Part of a small language model's weights.
Size: 17 layers, width 192, 4.97M parameters.
Architecture: RMSNorm before each block, rotary positions, no biases in attention or MLP, untied embeddings.
Training: a variant of SOAP for these matrices, 3707 steps.
Each number is 500 + 25 x the weight over its row's rms, rounded and kept within 0 to 999. Layers, rows and columns count from 0. Numbers have three digits each. The size before them is the row's rms in percent of the matrix's.

# layer 12 attention query, 192x192, rms 0.14, rows 0-95, columns 0-63
145:479534443529485490449524466493486483479479460456537510472480460464532513491477531461500460482515470495467541502493510513504513521528487514492497493516496499495476476509529509495522437485453502
106:482493563512503474543510499528498512517495529495471505551500499500507495538541464515498557514461520507506459498497532469489517440501494482536461525517490488499494502533540502483453537523506522
097:487528535487476482478486471479499469495496453467483466480501489525506500439494531477527521510539508488487546511490476495488471497502508537515509530467496487526482463467553549493508470500471556
097:517548504484512486515491521491481494530535525496494534491498509510487493545487483492478532518492504462507512480496476473572472462461525528499501506523486517521501528497472490514478540480502542
091:510514497514525515501491482504517520516505503526532442555509509481487460548514477535469522488519487457491505507499496497524516466463517494508484475532517489514432510532438508483493530496499503
104:476477471489442461523500487480451461531480501453478480491496513479469462499475529430547505448516486506479503504533502503524494470465495488529479453539496485508513492499452480489508498490480502
100:489473491480504508530483509539470489507519549472497513517506496516495505487519461495557486526472509535553489498537495493506480499515491453501461463527493514539539477488497487490469494518503518
105:544501472495429493442489471478495471498511498456485490512535478517472508451515495466510477549552492475500517475532500455548508519511476508527535516503482495505488446489472503517514510493512527
098:514545522482540521474509504485504495473485442476516449491544507489521489500453519497520473482531465503519480496483546466502552498482542558466495505521473503536498517483506475539461463489502482
108:474496482543475488518523538490511525492551500551491469558544520484514482499460494530515517495477467478532496514493498528520484512496502533499508473524515506518494469502502495521443519529504496
109:502487522525528496458478472527511534501498471477504501465514494513530525451516547510491494519496572524565491492487551518492484499558536527530495465532484513483540537519519476545500530495493501
104:506472482509542477520487537534538484499521512475511505547514508482510526535485529522528456497505475506465507488499526464482506485532488496519481496505527454489496493459521540510555502446509478
117:482511514553504497538480455521537485518508503545482505532520534512492521474480465547520472540510450510514495508519513482528497468501507487531502462483486570505502522532459525488496537521477496
109:480520507518526483499517478540448494479484549524464499496493516506440532519494505454479514476493482472532515490503511470509530562492517476452503466543475499505424510479484547517488536441492508
113:519477473526528484486467503503518488479512514503510527469532520528444494551518517494506510486524482518467514500499512491490486477504513508505451448501503509449534504557530497535485521488552482
113:502463475486511504495465508500516520482486478523490496484487499510513493549496498502504512555474472492511478491487489532504473483473527489546507464491539546488501493479523495484484471499510451
087:488464508501497490456514505512521489493518457514501489453515493501481532511447537486491444507506478470488553502500486441494455487482509549461515498503478506519490516510476501511537453475515537
103:490526510513513488502482487533537506477499517512497525479550471490522501516497503588459465518484513449479495457504520496485518479541497471529478488503499489470484520483548494504489443515468508
091:492521534498504483513478496489547506502486539530569473524518554512477469510511469523511546526474488493514494505521528488484466520509504498501482478488521487531469505492517515513504513464437530
102:538507498497450507505467475499527469489497487448515510500479534494542490457488543463514520522519510502493486500468488519505485500485474495509523500518478518482491501474475516495532467458507509
100:506517495522468487554508502500474468525528522542470512518460489553507510543526526473511551485467525528517461533486482504488498506513525449472475537519490469479474512515530493510511488514514493
107:517532494516553471471500519515526520510475531520526473541504527473489490518504468530472513487486591526460504498509495531494495530492519513534491525482490509454495506510515536492523471469482493
100:494474477503520482497466482514509481513453452479485507476509468456489508458490512449484487522532512532485471551510491503492531477490478471456495495481523491455505486544483537502527480480491536
099:518492503475477520538503512492460449520507534459531465502501536541495485480485487490510475473502489501539529504485468499495536506468501531493484503514494500542522561488506518542463515479525494
102:476492495509553470505500531540497511516493457514476500478556491465548495484458510493497469483477482548455506495477510532508499475511505506472500527461512526463480529531505460495533434483494503
114:514514520499560514508490486503484493526489524460543536534513487488508453503527483477470482494488514496483543498519528515509488489486494509497474518461463512552485521513532537490497488468464485
106:515546500489477517499484547506524492486427473488494515474490466469487540490479513532501513475530522494576477487501488493536498453505546475497474500458493516495508527481461557534506515437483495
115:478532481520499504484535448488473503511464471508477486499486511531462566511509514495533503522499479492465506464467522512482482526472514521474495495498558527513491511442509491514481517522515471
119:531498537510485521483476494512524495530506500530449535527506486447459542499502497498497529563524483528489470472536466513526506477518516486457469505492500494479471491537496510501497503495510501
116:514496532487527513511498459491473497546517562522502488503485504531515499549505485514504533454503508466501488499487518508536489492505541489518489508481492528534458493481500493530456546505508454
110:482514545464497501526504479520537545481521507514497573520445493457490510509456485510469492512498488504514469503515460520512483485532483523447478446486492530502509481481539474489491528505497510
111:523485515520468572504550504528510494527542512516504506530546566480484490544519512514496520505452490517530494491529505490505477503513531517522484577490504537489534500504559530471510511465490503
123:499492479533517501529475543488468477469530488475469490494498525510520483471555461499518505530499462483517470503494505472533483521533469481472464474532540434457494507501516526484548475510469510
082:489518521498509527477517486501495488498513493533534480504492491528469501513491477509487530462512524516436516519514497502468538495509522500524549542446477562506489479528501443549492522476514480
095:519530489506499517500489550500478538484531492480479510480491550516489491471526528492440479526486526477512508531458482475482475534541469521520498535572523494478515513483498509527528453527470462
097:530508546484496518467508471532503510513532530494489532501512483509478505491495539487484540515517529512487524520547470522496483464489516517478526511464485484495486514487526495534470488456518500
082:487493478532461490470498478505520478527526528509497502508536495509462517527497545528501512487519488463490507533539527527472494482487507517512502523499513503538460483544515452540529493478506474
101:503496524501485473482523488484513507473516504482496529506503478519472492489473466548503508528492492491501465547495471514510531451531468492493509537501479473504528493481460505481478468553467462
103:508458445520485498472502501492475511522548552514501520524492470493524502495526505448467537460454515510533485488538428516472483475484542495502494497503501526513505483495493485475500483504503549
098:505519511476463488546461478478488513484500484491510501470492508477522480515443498518478494565503479490511482491447477497532473503453443503473510513484476469547459503480479524476533454539477492
094:515544477513508504483486448464479483466497488478511545525467525518529480477488476470500523528490493488516475502455537482526527455484545506510485520493507487457505485512527454491484490503500474
115:484501497530451482516463504499496478520502554509571484520504455547508498494515475555475533504492528501504495484501467499524564551464531515490487485476509490519478513521480496513494520500535509
108:495477496519498489464583474476468451517472503494486490511491524487486508527489496530490457510532511522495471509502506462476496487459531545515501495529496500503486526493530551500538503499454508
110:515558523517530529505496465442534508525528510494477498507492516512470513544512500511491501496521506502504445476497545514461448509476463512487496492504535495501507508474509486498482454517499481
113:498480471501522487459470519486503450460525526504497506514477483507521521455526514500453464486512459492498437482563478505530508504498513519488516497530543502456487518523527485506484509462491502
115:504512480496490508500482488461539497488461496492462469519429464527492457455504538518497515506484531485525484443466477476492495534506519519494483489474514521513466492498475468500529544534520484
115:505520513519499542436468562495505478475525501541473499473512516524517448560515514512506497501485453496501498489500492488484469482485489500527503491536504483521519530507491496503506519519526505
105:452437521473505489519467513461475468486483481548523526488488491504503486493543506466473514502502511520506483491500479517493490510498472496541475483487462459494500450527536470467485463537490512
087:514552527484497503502498501496477513491515502446535462475517541492505473439517542470487481508520517489512437488550526515530484551485507521525512444504491495492519442477488515486506485528510489
104:519489448501535475531543521506517468473496505493469556480491495516545476512517524516556459507501464508531498529434474507526502487495462505503501463522518543482503463510512518524520472544484530
098:487512486517492523502481495496519532521522524539504527483517505495489474505468532520541547474517515542479564425472514499474475519480520525459483467467480546517481478493512503490462538549536499
095:469513480512497525531485494499525506529462485496471535472502521553487484499496520518504447494473501523528496518447536490485531511539510460509491502511487463485508521487472552487498476564475499
089:491494467524503509495486510511551417527508517547486528512466484528453503512473514538469507464532510476469514491518528521503540512509480502489505539497529481531535547519535477496461534497471479
105:482466528467502529493500465521537518496521493533507473535461531537494467488505500513528482495485531529469527502461475523492512524486511518493556503482530481557500480496495500480476506514515487
102:498521512491538498506489498513488532483528503467505520503517496513479471487506511469553530554518495514517500533506476503520516484533463476506459489510524511521526482495427573519498433528489514
095:525498493507488538472476466475473471486502521557542489508458538506501492456456495490459538487471491471533520506500461487510509489538467537510467522499505501481496491545484509447487505496524491
108:504499525489514528484508525501537494521493536478538534507513496505505502460482461493503511524451476498516485517493538499499515514539528492504572511533507488468531505529457513473503489484504514
105:502463470501473525522507559498527537517497523522478534518514472488499547464490493525552499515505472497496489503497468463500505496565448473492474519511488506515494528492487482516497513498476535
113:532450506527434528519484508453508455488508501455533505483532518517489485513483484506458498482542472490550424509482495511485498506469492448501501491497483480513531501587546498464495514511509490
109:521479486496456503528510498505519498475503509513541480493484516471523546519468552515539438508447505488488504473504532490485508457493472483485524531491484415535499507445480515478510512516505511
106:545536462505501496508499459488463507467492481515525547517545502531470499518461518490526490513514516469475483544547500438490477519539476469495494495502489520523565524482521486526484511490478539
106:485437477484494513453479488517508501518501522482517496520494518472497486538484511513525487547531507477474470510498464511545512503516530484536492469483444498513480478527496540490489513489511508
113:506483446473545488559529451507482495495528524506523470500469438498504462558485498540489484485500485475531515478530537505505487476544499500466471503516502491545508519463500490481500479491535511
105:491478473524502535477533485475503458509506518508470560511486477535532519525488490494533530471539490548515476490490524484480528493505553533511524524497482525515510512510492540492476527459496477
095:507520523446483494461471539472492480500528495490495493467523554472511464472488514467468459519524521510473522473498494488474510494531494512491470551500497495505495474506515534512477506505456490
094:500520473525490472498508489477501477489502538529485542509473473551457480541487493501507507483521506496480464496502495489525552492542487480505504478490552490507513477500472471483479534540527487
102:486504531499510513503469549496479526502539483489507513483476528486468460476501533497490520497532491510525474506511527491486511509524508500495431473512535488517512494502487527471529498461505512
095:444493471533466445505479507535476495511473497520477486510495483497460543510474488492502522465518493522515467484496520514507495501506491471526526485467519505542495508532486530453440541494555520
106:460483512493487484489508516499480496491477522539486472558480483535530494541518536534521481528493493521485533516527513533510478509493544516494500532499517460540457502484520524498464506496492503
112:513518527482505512509517550507492489510502492521510518463507523479497493494483501518497498531538527517488513506502522518533510487508484523498498555526451457517474514495533518545519517504460460
091:488484443479479489497542534514514460511485501463498550495520485526477509511480468528494521479512491502535470484473511517514467501530503470465507488457510483475493514516510499495514477487492525
091:559555544484511486498500521483519529502489482459491505438485478488556510439519493505506479541535540506484484543476504525517498454485455509493519502497470487480507500508468472537529512508511475
098:509531484535536533502500494462462486490485453518502506470460506487471477483475566478529489520512501457524507499492500462508503522501495479504493483500518520498474506525507512511505489531460494
108:532463539560515455492491504503501475485515501520523454524507478525541530473520464504492550502509512492481497491523496510508520475518456514470500486524498517508481481518500507465453477481506456
108:509480472486510502496484482507476487490493508504472497495445481470547516476521489539505493503497513515465522504511462504488497532504501505518494488537512507510509457484515491510505488494481531
100:479546501513474541531462460494483478512452490530515519509509498482533480472482533526552489534520520553494496484505502503472493529493539517464495503483522512481488459512480516515532510504533484
099:470448504460530493504542475478483471480493541505507496504506479484470465511512495535475475542549552492503548529494530529484485477495518498478534503482502493473495512492494481530547506503482520
103:539503540516490492474477524453488492509478448499478499484508569526518513486549485502500515521486526503524497468498536536479510505503515494502536482526537524486549447493504531520479476557502567
113:503517510470470497496514521502505495484497501497461511503516451528512495507494490496470535518492486504495535502530534526534560484521506491516485524497494444493531460521488507537503508448484484
102:461527513491466502534515488498524559469485526492486526479504489534491515490519479513508539483537477486483501489519483462477481516491496481502513528508529467483479544508521442538483487521491527
079:480500554456511537495506510524531505478517506478508492510533538505479520467483465507417542484487522480522526476517521504483516524524535511477520509489474496529527515529499487490525494483524488
091:495530531458495508475552483525500500497474505473491488487448476499496458493509517527485509522505509460460513546531476516478558500518538457520493542539499459464504503544526519515568447498500531
101:474531499521512463507502479502496467490459504507488498532478490561480486533472474534486516490506511502502524499535505502483497517498560501474455432480510566546468495500521497485477554477565434
113:550502498470504501511483497500475483492478506485512491456505489491514494519525512465530493508543477490453486534467522493471519516480476486499490527517464513503465503525501526527520516524494504
096:518483493498509527520470487493525476495531519505501479529506434517460529502495458438489536510531510503510549442511499502528527479500504516494518537496545514555474491455533487516488520519480489
100:500513533449484495476515454504513495459489532531497451543459482496487486494475508489524472501474505536516508485516523516489519504480512527492505523558510525494463505497505564523505470510546500
101:561484509509486508475513463500474519492464498482458541492491477547508500490517486501471476521535532510505439520517505478517485457499513497501480537529472492443537471480496525506504439523536546
094:480504474544500494498505499495491489480480488528511471541476496529463495523518535521481533480502505448521532487444484537438464533504475472463520543498503499499473546471533532494512495475482514
104:535534475490487506488504500478463525510486487495477461494548510536489511509496508486521510470521516475463481514481494480515501476543492506525482488519500507479514408540474497484542506506486517
105:466480480479523504523517539507500505547469495515501529506486481470515507524478515467509506490460500532473464503507509549484510464511476493474515521464455495488483523480540488520501514510497469
107:469525522508487528513520482446546491485487530502449482481523517559546552476506501450473530487529508497531502523530492503465498477536455486539533445463510492471506480500510518459509469498452480
110:510508474476504510500544503467530493470491506494516487519527499497448504497489539547515547535507508533490479529509504504503516534536460508481511546508498444542535496525520512524459493488515510
100:486496490484500519487431445511475480505522488509469524540525530497496485514516491557547522486449524469518518478470486513459494509540449487490500484448518505520504480438511488494529524491512461
097:462522512471491492450483512483495529552480533476502522530464506514487517493485508493554511530503518501483515474463511491497536493483497476468485490540514501531492454490526484499477539515485455
101:498504497498486521517512502493548535504450503474476528466549509490461497505478549496560494515495532517498528450491506501518481479513481471461524525504484528489465506507487489497476492511542502
108:484535501503498533546517512491515485430485502524468483491496468489487515542496508529514536479552452528459500515523542480503492481486527490508501497486549513546484507495462531511519501518488526
# layer 12 attention key, 64x192, rms 0.137, rows 0-31, columns 0-63
067:514492502442540525478448489524470523502487537512465502497542528517458469494487472537517526492474494534513507473486483515515517499498497515482514447469519518471488507494471502474499514503500502
089:467492499479504498486501545503499557516456504490548455473487465478538475474502528476520468491524472516467484502481491531496473511542413467505511491525487474524485505507528501535488456481491501
091:488494528462504430490484510492488494517503482490456516516516476490510494478487529495492506514484538517474461473464497509514497498445511531466450482499521451506520532485472504514514487513485524
088:519556551472445545476492513502482490488503488506518477494497522502462490481511510534477518528517541489507511507505487467521496539463487500517474457512483482493483479468446511509535510456488474
089:490477514541479514530493500506508500568492502492470521497539488535526530491490509529535506489519485519523518439478493455485513486529459492509557490487508470528527488529436505526482470509558501
095:502539501518510521516482477491561514485505515510485483473525557515458537557517552510435496537540537502536492470499506519523486500510457485520514527508511480498512494546450526487561466479547520
098:487486515491529495474492468538490512521477471511529505494523537479497509510503485485517501511466479518525490498479499477468509449453520542528513534525477474487479454504467491494485500504491534
098:506480531471455516490552470533499537512524499528539446516517512551469536485492515501474533501498466497508516472477524504523501474487514522477523511520517484487513487463483407489466493483501488
103:518504508499496503519489499529466485528480495536493496528482494459490473493550492517531485535501537534543487495487492464511477498503511536481466474507468478512514506506486438526503463527468559
102:509484507458514501479492470474477487504514533482498492488478474472470467512494481532477504545496513503515473481473487467501486445473516517484451514459490510511524481489529507513522464516480570
093:466531535472466439503514531513502506470487426467484532497530504504515437521498536495452491497507533463548556478524528472494496508537532515521480494509502529508497478480529481468485495507507497
096:522501538510513487470500511493519514508485528536501461519510504492490487540502517471487467518512528478495482518542536482511514495496492509458508472490525520477498534487482567557449444469506515
101:518470495472492494491484491456501521474526512511525496502512562494528479478512499485478508511540535547489459495548507493507509493484538509465521491541525490461555471504461466488522519534540492
097:445520527495570472509480482495469472448516504552538526475468518499480519532470509502517510524487538436471501502530539523509528515494525483526529495529473502504462509500521498520512483488525519
102:483490481522512522453495467481444515520504475528462481491497473464488514516517497529520542474536490483500517454454484495515508525483512504526536511502522511540513500484507510520511504500496485
099:455489506520482488466450493495516534496508540494515481525545483505469500468512476535460499462531486482509491472490465468468504519504499493495453526500455560481497476557456491540550505493516478
092:522498483477543490460445501490459518482458485480508555489522512474508458470471510498458486531499482482485469486519493503492540516484492462439506531508494535455489513511509522516530463518483532
089:479478516533511459509526508504531501524515462521509487522470497494450523479482508464475500485514473480482483513488488483498478490484511490487454499520463471500521494478519503540513523486524500
092:474482532542438508496479490484478481513465501491507531503500484526481514496501516510491521478519490500501561500489485471494537493485488408500481463546477487475544498496464521484529508447477489
101:496471466465527487480472467533472506500513533507463477487480516493518496508510502500527472555486502473524536479510485494530445412507497522485513497475509483505517489502518497486503489526501523
098:454494483470447505525495508509514532537466502466494503518507467524504525494483523448484496499499496483477467516478463512557469545522473494486511494531484478477494494523488521550513465504511520
103:485505427532491483497483461498494517501492506477489487479484489554515472457490527502513514506487481534496471498503540494471510497442511471528525489517538507501497540531474553479496457502540511
111:497495484478517519483498480506481504476488476520486485504514508432511490472510519476503478521473503495517497484515507469537498458486505507479533503448486483487530509502507526534493488504449530
121:477518466535501524511507521484526491454512543490513515522501529543573518537491509507525527518501485491527543484529530505522515497511465473483485534465522510529492532517525480520520512472493482
111:449507516511507521503508550500540536547476500471480484527495488525507487482506464540509510495484488489492519488510512492483514512521464512534490487516529491523457508484502472495482528453524473
102:475538487505536480497502502521479502482490503509505497475494483493501467502527468494496536491505496474474485501513498464539508541462457508456460493471500479474487494524491471503506493495514510
101:509504433546521504514469480495512521467515496536474484459501505476510515496513486506491489502493499464520464513498497506523542474456527483496473495551492522428513539479510517478468456501538501
102:522488532492510484469479498474454503477492512514446521537495508485479513523494517540524518486492512510489507482444445517484510509512494475490528520473489503519534525485523484472457549476506508
102:512498502461483505534540522508471518518445497447478486495503528468482515512499526472472500507490493489436436567502508461460496529513497485502499555522465495510527506537466485512496505485461485
107:518505464477536513525507519552507499474518506505476495511528498448528490480505497508491497518484507507478515461528498497486549441542505498459496457508548514481496526508500493485480509495466470
099:534492511498470503522511467504510517533460490547501498477521451493504513496518492542475469556503473531477545529522535501452477479513467513448515494481508480496504485525541507554510500459526515
099:497486481456540485463535518529505530540480491500487504498515540455467518484502505507469484516501546485548537502492507517502458495444513511488495535487511495493550566477475455454536513508499520
# layer 12 attention value, 64x192, rms 0.191, rows 0-21, columns 0-63
089:526514492510516484507504505504499505484492499507499524492491523520524475499497492528504503463500511540533488542524527517482469497493465497494466507504529532485446532507461499455459514492472517
093:530484511527458473530487503493475484511457544479487523485526485524500449497505516506495503465514509491448484484525514501503486485497555514500479473502489543526515522529503527480511487464493466
100:472482510506516505524526480516494533482490546495501484496488468494492514494438501513505496500491545495531466524481458506470508524503521458514493490512524519485468493512535544489480533504512552
090:547469479460493507542472520504503484497469497481536536482501487490470475497500503482507485452506482434516456473501515462548480490500479506530503509468529504493500447507523522497459501522514537
095:505536459524469507517515495474479534503491522535518462514525486484516458481515469534495520492482564461526501512476509445445469492475496521487506465523502516469537471519515484541493515503482484
094:488524563495494551562508543495493503458481516532528537524539497450514527456540520550516507577493499493517503536488520494550560484484488515500516505525487530493468546505509498479489472536485569
091:509484506500545453465518476499497478546511493545498499520467495462487476482486522493538501516510506479492508512468444501484512523547497475525474518496501513485527541533513484515510496525497518
091:518556549531484537477493520513514507465523487527505474513517509455530473537508494500509501479541491492529428491532506487490498540500483519498515509505514513483441513535505489485459472512471499
093:518498504518502476499479475494474475537489520561507458492510480481530491487552482503541513473513472512454518478505499505492557486492519501516512463537518508482493527506529521487470531483512500
095:507494498480504486515531512500530558511452450543481477510519502505477493518472518496456523493526524506531507511465477541502517501498503469511466520466476501514492517493505521458507472501463503
092:455489482477529477499468502510521543528501566534496498488542521538443529500487500496508529472509530513486532438496501506492516451514455481556517513470488483481482512513480480478466512450517508
095:510518479512480457493493544483482516454519484484463522505489487508560485503483545515491476480510488509505526483478483488497476485521541483562479520500458515485518518517501505545487491547495545
098:542528478495472512522501482517483501528480551519466509541510505504521489481489504514530506519522495490479482509518540507484484547507540516522521493474504515516528435479491492495425549515518456
090:519515471514515496480497505502484472464535549521489481541515539529504511496505486495508499514503524543529484482505502491531483533487488488531507507483485521453507509545497529450478508519566500
097:518497480473543542529468500504509450476514519508475462514477503481526522502548493510451461473525487479494489497487508527520531489531499495528522494502477463495462473533529520496507476522495502
088:519474477514473514542457512516506481465518479519502521527565531510545525476494522490552538503513538534464521499414518482527518560480465501497502493488470525534467507539506520507486477489497444
085:496465528472500524523486493459504497504445499521505483533474483510494492540522483510500444524459488519532476475440535482490532479491508504453487461501506506490549528463455496469522477517479510
089:507505503545504512473490467465491504502495477480455459527504485474500462530474499471512483512494480501473486488478471474537495501532499457450499470479499481525495524453498499523494468469500497
094:520513487476482515459499474492535496528460516512505509526496432475541471509516453501509540497487549486517496493490488479472523504499540502500471479495471451466473510504467496503506477503512495
088:538492483478479500514518514466483486531489483490535519471523465511487474497481537528530443495490474525446499550546491517546505516466499473512485501453466477480460466485508521513499521494498492
094:511458523468473527509551507517506507502501513519486463468488532515538502465507536512534525537521491495488526465484481491564511481500479482500497494505541485484528491495477511553543517517516473
094:531491470539516544540496514499489498473473508504550460475510511516482490494519486523499515506520502531458533523459462472475477487487499477502496525473520447450475494527507503537500497543502485
# layer 12 attention output (transposed), 192x192, rms 0.257, rows 0-21,32-52,64-84, columns 0-63
101:523525486494489517508524457490468529469473509505494537525505505515415523466490482515498480504480499488506494509430517515504512539517491482504541482492508523467482492525521443484522474517492468
089:478459495506494447471520533514510491541489480481505563530522492536482549510512518522483507473498472490506514471486524489473516489475524421477481495464502486509492501446516570541530485520505490
106:497530524471542515525460520498479502532464520524494516507492502541549486513510454508497486466468512465517516478505493507479498500468501506478482485460497481504491493486454531419510470496466477
106:483485555467518502532538499471477545493515476498485483490490496501498493461490492461526489467536481491494527485482514495517522518512516440547513471519549526501498482503475459484511467545484484
102:547508474490492454472484509522520473477465495493560554498542505460501451477511459463511506498487475475473539553482528470513514529488493537489498525487469484489478524483507524486506482482522497
109:519469462457455532544492473493539504486502482492509475515473496529475532469498463514493478530494508512478447424506497538510506528448469489505519468500480486497549506519539501501472502489489524
091:515468498490481528461516494492510483513487485497487485495528477513538519492509499527519482480503508540466499548485462504513490516479492477512508456475514511498477572444472560512480521517489518
108:500492485501522499546527495479490502445482478514462484477487491519524492496497498515446521526513464509492519503469495525470529497501514520512497528498499525511525483518492513515512505477542547
106:472484487508482503487496452475492551480500482548432475509529509550477520491497484510516519493490512503496512536527506516465489529527529502434520458569467501549491484491527522462502522472476459
104:490521515550484516409510511501469482540514474477516516464453490528469569474487482497498542467516498492544524511510507501545513492522501465503517475504499518521496501502503463528474502572542458
095:456524491520520481492513475474507488460499520531500472480491532511499498495445495492522500478545486503489526563493490471541499519526548471504531469463470450482488514509461515447479533500505496
099:491450539492530502536508506487542521479477480472498508485471518521514546531480469526486480559491529516479531494514445512496474458494515476480520539465464499527538525498474550494498541476490474
109:479491487510514463524496518520507473513495516497524416469492506510513496498508490526525498485454497499488489505477479489482528479467491523494483493538490514490510465469457605513491498484495511
101:477528460548520452504510540509495465487473519485527435514477454501479512526529458502482520455518480476522546523539531497528506566528503527461514506478488476469505494516498553521460502512487530
098:564522522492495478482508500532519466505441499480519505495480537533498467489488488517496497491478467531494542494508560540542486542510513502451478468502477490461542481479472507547516534509540499
110:501478483510487516459496505490491506459487476461503497493474500470458479515507509495481477544557496489482459487517497516446480553479490540502506505494438487486517543476463524539475507465545482
094:461512515520503515491494540497529529457479500486528501476509516532495466486500459477496498477501515495551494495481550477483524462504502483477455499540499564473527512549516501531524529487460503
107:492570501468559568510515521541484485516501506538522524507471474562474521504544472505480522524502519471501457478493512522491468489499506487506441552491500504495469479489531431494502458475536493
100:465506480528485479497540507519516502471494497487516495511469570487531478501476514527491495504456490514523488550475515530493517477472470529483454502485478516551537464516518538522573496473497495
104:501506466523528562507474508496526513537487498489467540501527490462457473499483462520500491507509525494534514461498460485483537510499485479513531478524476527526467447527463444476452479539486537
108:500519460496491539495545499520536476528523488493513553509537500517480497521536529463448527473510507521509462497533484467543489411478504502535514516503479490487488524471506471543464513462552489
109:525530510498535487516513504466476509499519515481471462482478482494527505504498507498475515516524471503476495457488506495501503503499495541493486499509442508482474515479506484462518508472482520
085:488466484529513514508529503520467497492501513466480532521519525489500477543471520474467550502507466487488485459543527476508461489495506498471492511497520535466504477456485456524517453493478529
100:518467515465479505469500473479552527485560453471500496521497466474547502474511491536489499550487499511505459503513466495493477450508493494489511512503511484513524523528491439465470519477515474
095:501532445506502514487512542497513488519506534459489537494527481474458513483537534502499513485512513524513468507531481490502476470504500475477493509496491499534506488507489411513501512503539510
095:490495480495482554459482453481523477514520511456538478497507468526476472499500510507498522538518512518508483498518466494454494495541523521533480473528471447513493532501460426501489485492503516
099:531510548477552526524478477478481564474490498505466457515470455536532517531497499480486495516496528452475488504533558506521453517490533494527490524461509519540516491504456466507519503501487528
095:508509497455485486469514525519516458472500492532488501452464483525481487500492491522495511506545483471496508484462470464523513465487490497536463479530488519507506479496510465550517515509489485
092:496510530462515456487527494507477521500509543503461501525488489473515482507486537517504541495514500473495462456518527511505517488522496540481526480554496529504518514525489493479481494511505492
095:517521517527541503498535485530519518482526483498492510457482519487437502489465529528520489493497514489522524474529509519515498525494495470480523497511489517471483466517487471529511552472499506
091:481478498492507496520513476498509493519499500481553490544471526499511504525535534530460482538509512496519473520520518498514482462473492495543482497451507480491522533469492497479529492536541480
098:515482470496510544545484481470495505487517506516526505509505515459510449475460500525533474492477465494453476514486486518505561524478479557510473486493502493442548481529522456494488501489475536
094:507455474480527523496479525541528523499489497494487496484489510508489503491495498496547475554510522515518436489502467532463490475466561488493516543558512476496512527519507436539503507505509509
097:524542501523471491515503472546484491538472513505510494503508535491471504475515454480467545496501471428514470511476558496498498570503524500529521506501507502495530482498534469507509500523514496
086:510507500520481561515513524491510490485457536502492526526533517501494536511489493500483469503547498501516519468496517502513492486539499468516516493501485500487479509531512490543473479467532485
095:494510488487474496469530472517473527536528490541526533470503484474502478487494525510515564516504516473544459480491511492479515497510508487527553480491517535514509535460516523535500524481453478
099:493522462499475495533495538487525488544503499500526485527516529518472494516540472473498516537533504506484484529509448524474488524524514554544531512477458504498511527491503572499531478480516457
088:485531499491509442518494516488495503523536485511497481494504480506508482530479443489466504513489530493540498511492482508480533481499459499490521485494529480491529496528448475479519511525462504
097:514476430472515495525488485519457468479512503490503478528504509513547473509528487506537468508554489478520503517504461490526487538500558494517491520500462458515494476473480426455502435519515499
095:499482489488483466476505476446492461503461437492494523518524492478509510453501516481519528520478478477518529464496501504532481538480503498512503475516513549508503523519512517488510550487489474
098:507492509477435503526480473467472530498463466539458519476512472466512466499492503465516489502489514474478511490558504493494466518525488480553543477517482480492489547493522482474495506489500481
092:470498524539521476482504512480527518490537487494489482482470532488539465474517531507483505490512538528500458469489503499471491471530469527545497507519547514487524528443495551503535479503493509
087:521493475469516546464474514485502480539525495478508485527524518462490517506538494526557519522505510447470509457516494496491509513550499558475486517530539460547524524508505544504477467524479517
092:474525537480489505477474470481493490516546510516478476482454477491495546535509462480517529491546515460473471467526518462475455488467481537486535496488516468538510492520467494477525451514515478
098:515517470516465488506527459492497500470507515507511490517517491468449517522472511476523494493466524486534487527497517500509470489519555533535567498492497525478505515487452495511474518513525526
098:522506500462512499463478514538460518526519511540548488530497480486468497461495449480488475490527536537456479474496498514488470524521523470532505497492529461509556517480495531496518489508477482
093:520484452496519499502486529493479467513487530519449563504498538508511493516471502487496479520506495461485487531504517530529523501487465533455499550485484470493515519503536522479501520464486496
100:446466470465519494476536523523482487514539543516479515494521516465479522491497532519477499525544517555493496491456481515484495469496519517518458503555488473465539502509520459486545489499487479
089:497493496485473534496515508543448540504507506478518463472554504483531523507514540496497488496460506512479501478504456497494462468490512544515494524486471482504470498441454514498476457477498468
107:475496523458560503502486519536491510509532516530523501505475480476474485505498496532467533508485529488499483496511496458496432468535446490511517491519478472508535457524537544511490509492494512
092:522551512501466479476488501510495479516502491512473528508517487497516493496535477536506516472494476453480497543525502497500466470481484493486493483503493497526472531478503451524469504476481484
090:513466505506505500486501536512457476484498517513527506479523485479506458485486482466485496519469473502479535498439511487493509489547491521496513510552484475491501522487534520484524497515478492
095:475487487484529467478487514526532491531497507528457446497501491525523472513509496530477438463528508479484463479506529491500472464527529490509476508511477480514538514480484512500505469502460501
105:524534511529486483493491452467579509506481516508487537525518467512443486470489526540481497463492494497493526485486494554508521507508474501533477535476505523473544463494457506500489475497483526
091:492507444519564520475490543496499448461503462533453489535511467509502498533499583503508514457520540454498513520506525522497514532552492514495489504544506494482495515485489501488522488510515490
091:479486533485480464516535481483525544505445469510429498474470509527500490524455514462493504523482510523486520537483476489471477509481501531507507554481529519491533453503546451465548550503482516
096:512481517481492542516498500500511520517524480488479523525532525486529469467502512488500525534448517503477466479480472460458496473479486497461535459440502534514474473543511483483517535506528504
095:476503487506502476508502525454507502493528515490468489505484453495526491521507520534537474535492463468497484513494506498503483506540445530482511507510483533488452510495469475470471565507487510
083:528504473504526491499480503532480508485524493524515476500496485553507537486468473516478479490486478522466484477494481471518496515497534469500541475507516499503488502499505513484461445501478493
094:513528541501504492525517509505554487504483545525518494504500483452517486533473519487453533471453525549475495518559485507443459462506521506491559462516493496517517503510464491487504496473517468
087:484497451523509476520502505513543478504493515531505523462504512443508481534453480499524497455499496538510502553506517523499454474525459487495533507498517497491492470524502446501483502481528528
094:480488526506536503465487519549470528482532481495500490504502506509507515482455499495513525531512512528480505475516529489486472515507459483460472507488519504492509506492521369477492510535507496
089:525499507497493503510488512515483474484494498478505478523495521505484471519469499490514483464447483473480518536503515523529504560487480564459518525514466455498495476504515549505499515458530482
094:498509549544493502480498512527478496490520527493512511469520492457487520473537508465476542514526468486543531486448488489515528503489512499480499516484529518513493517469508546485510497549472455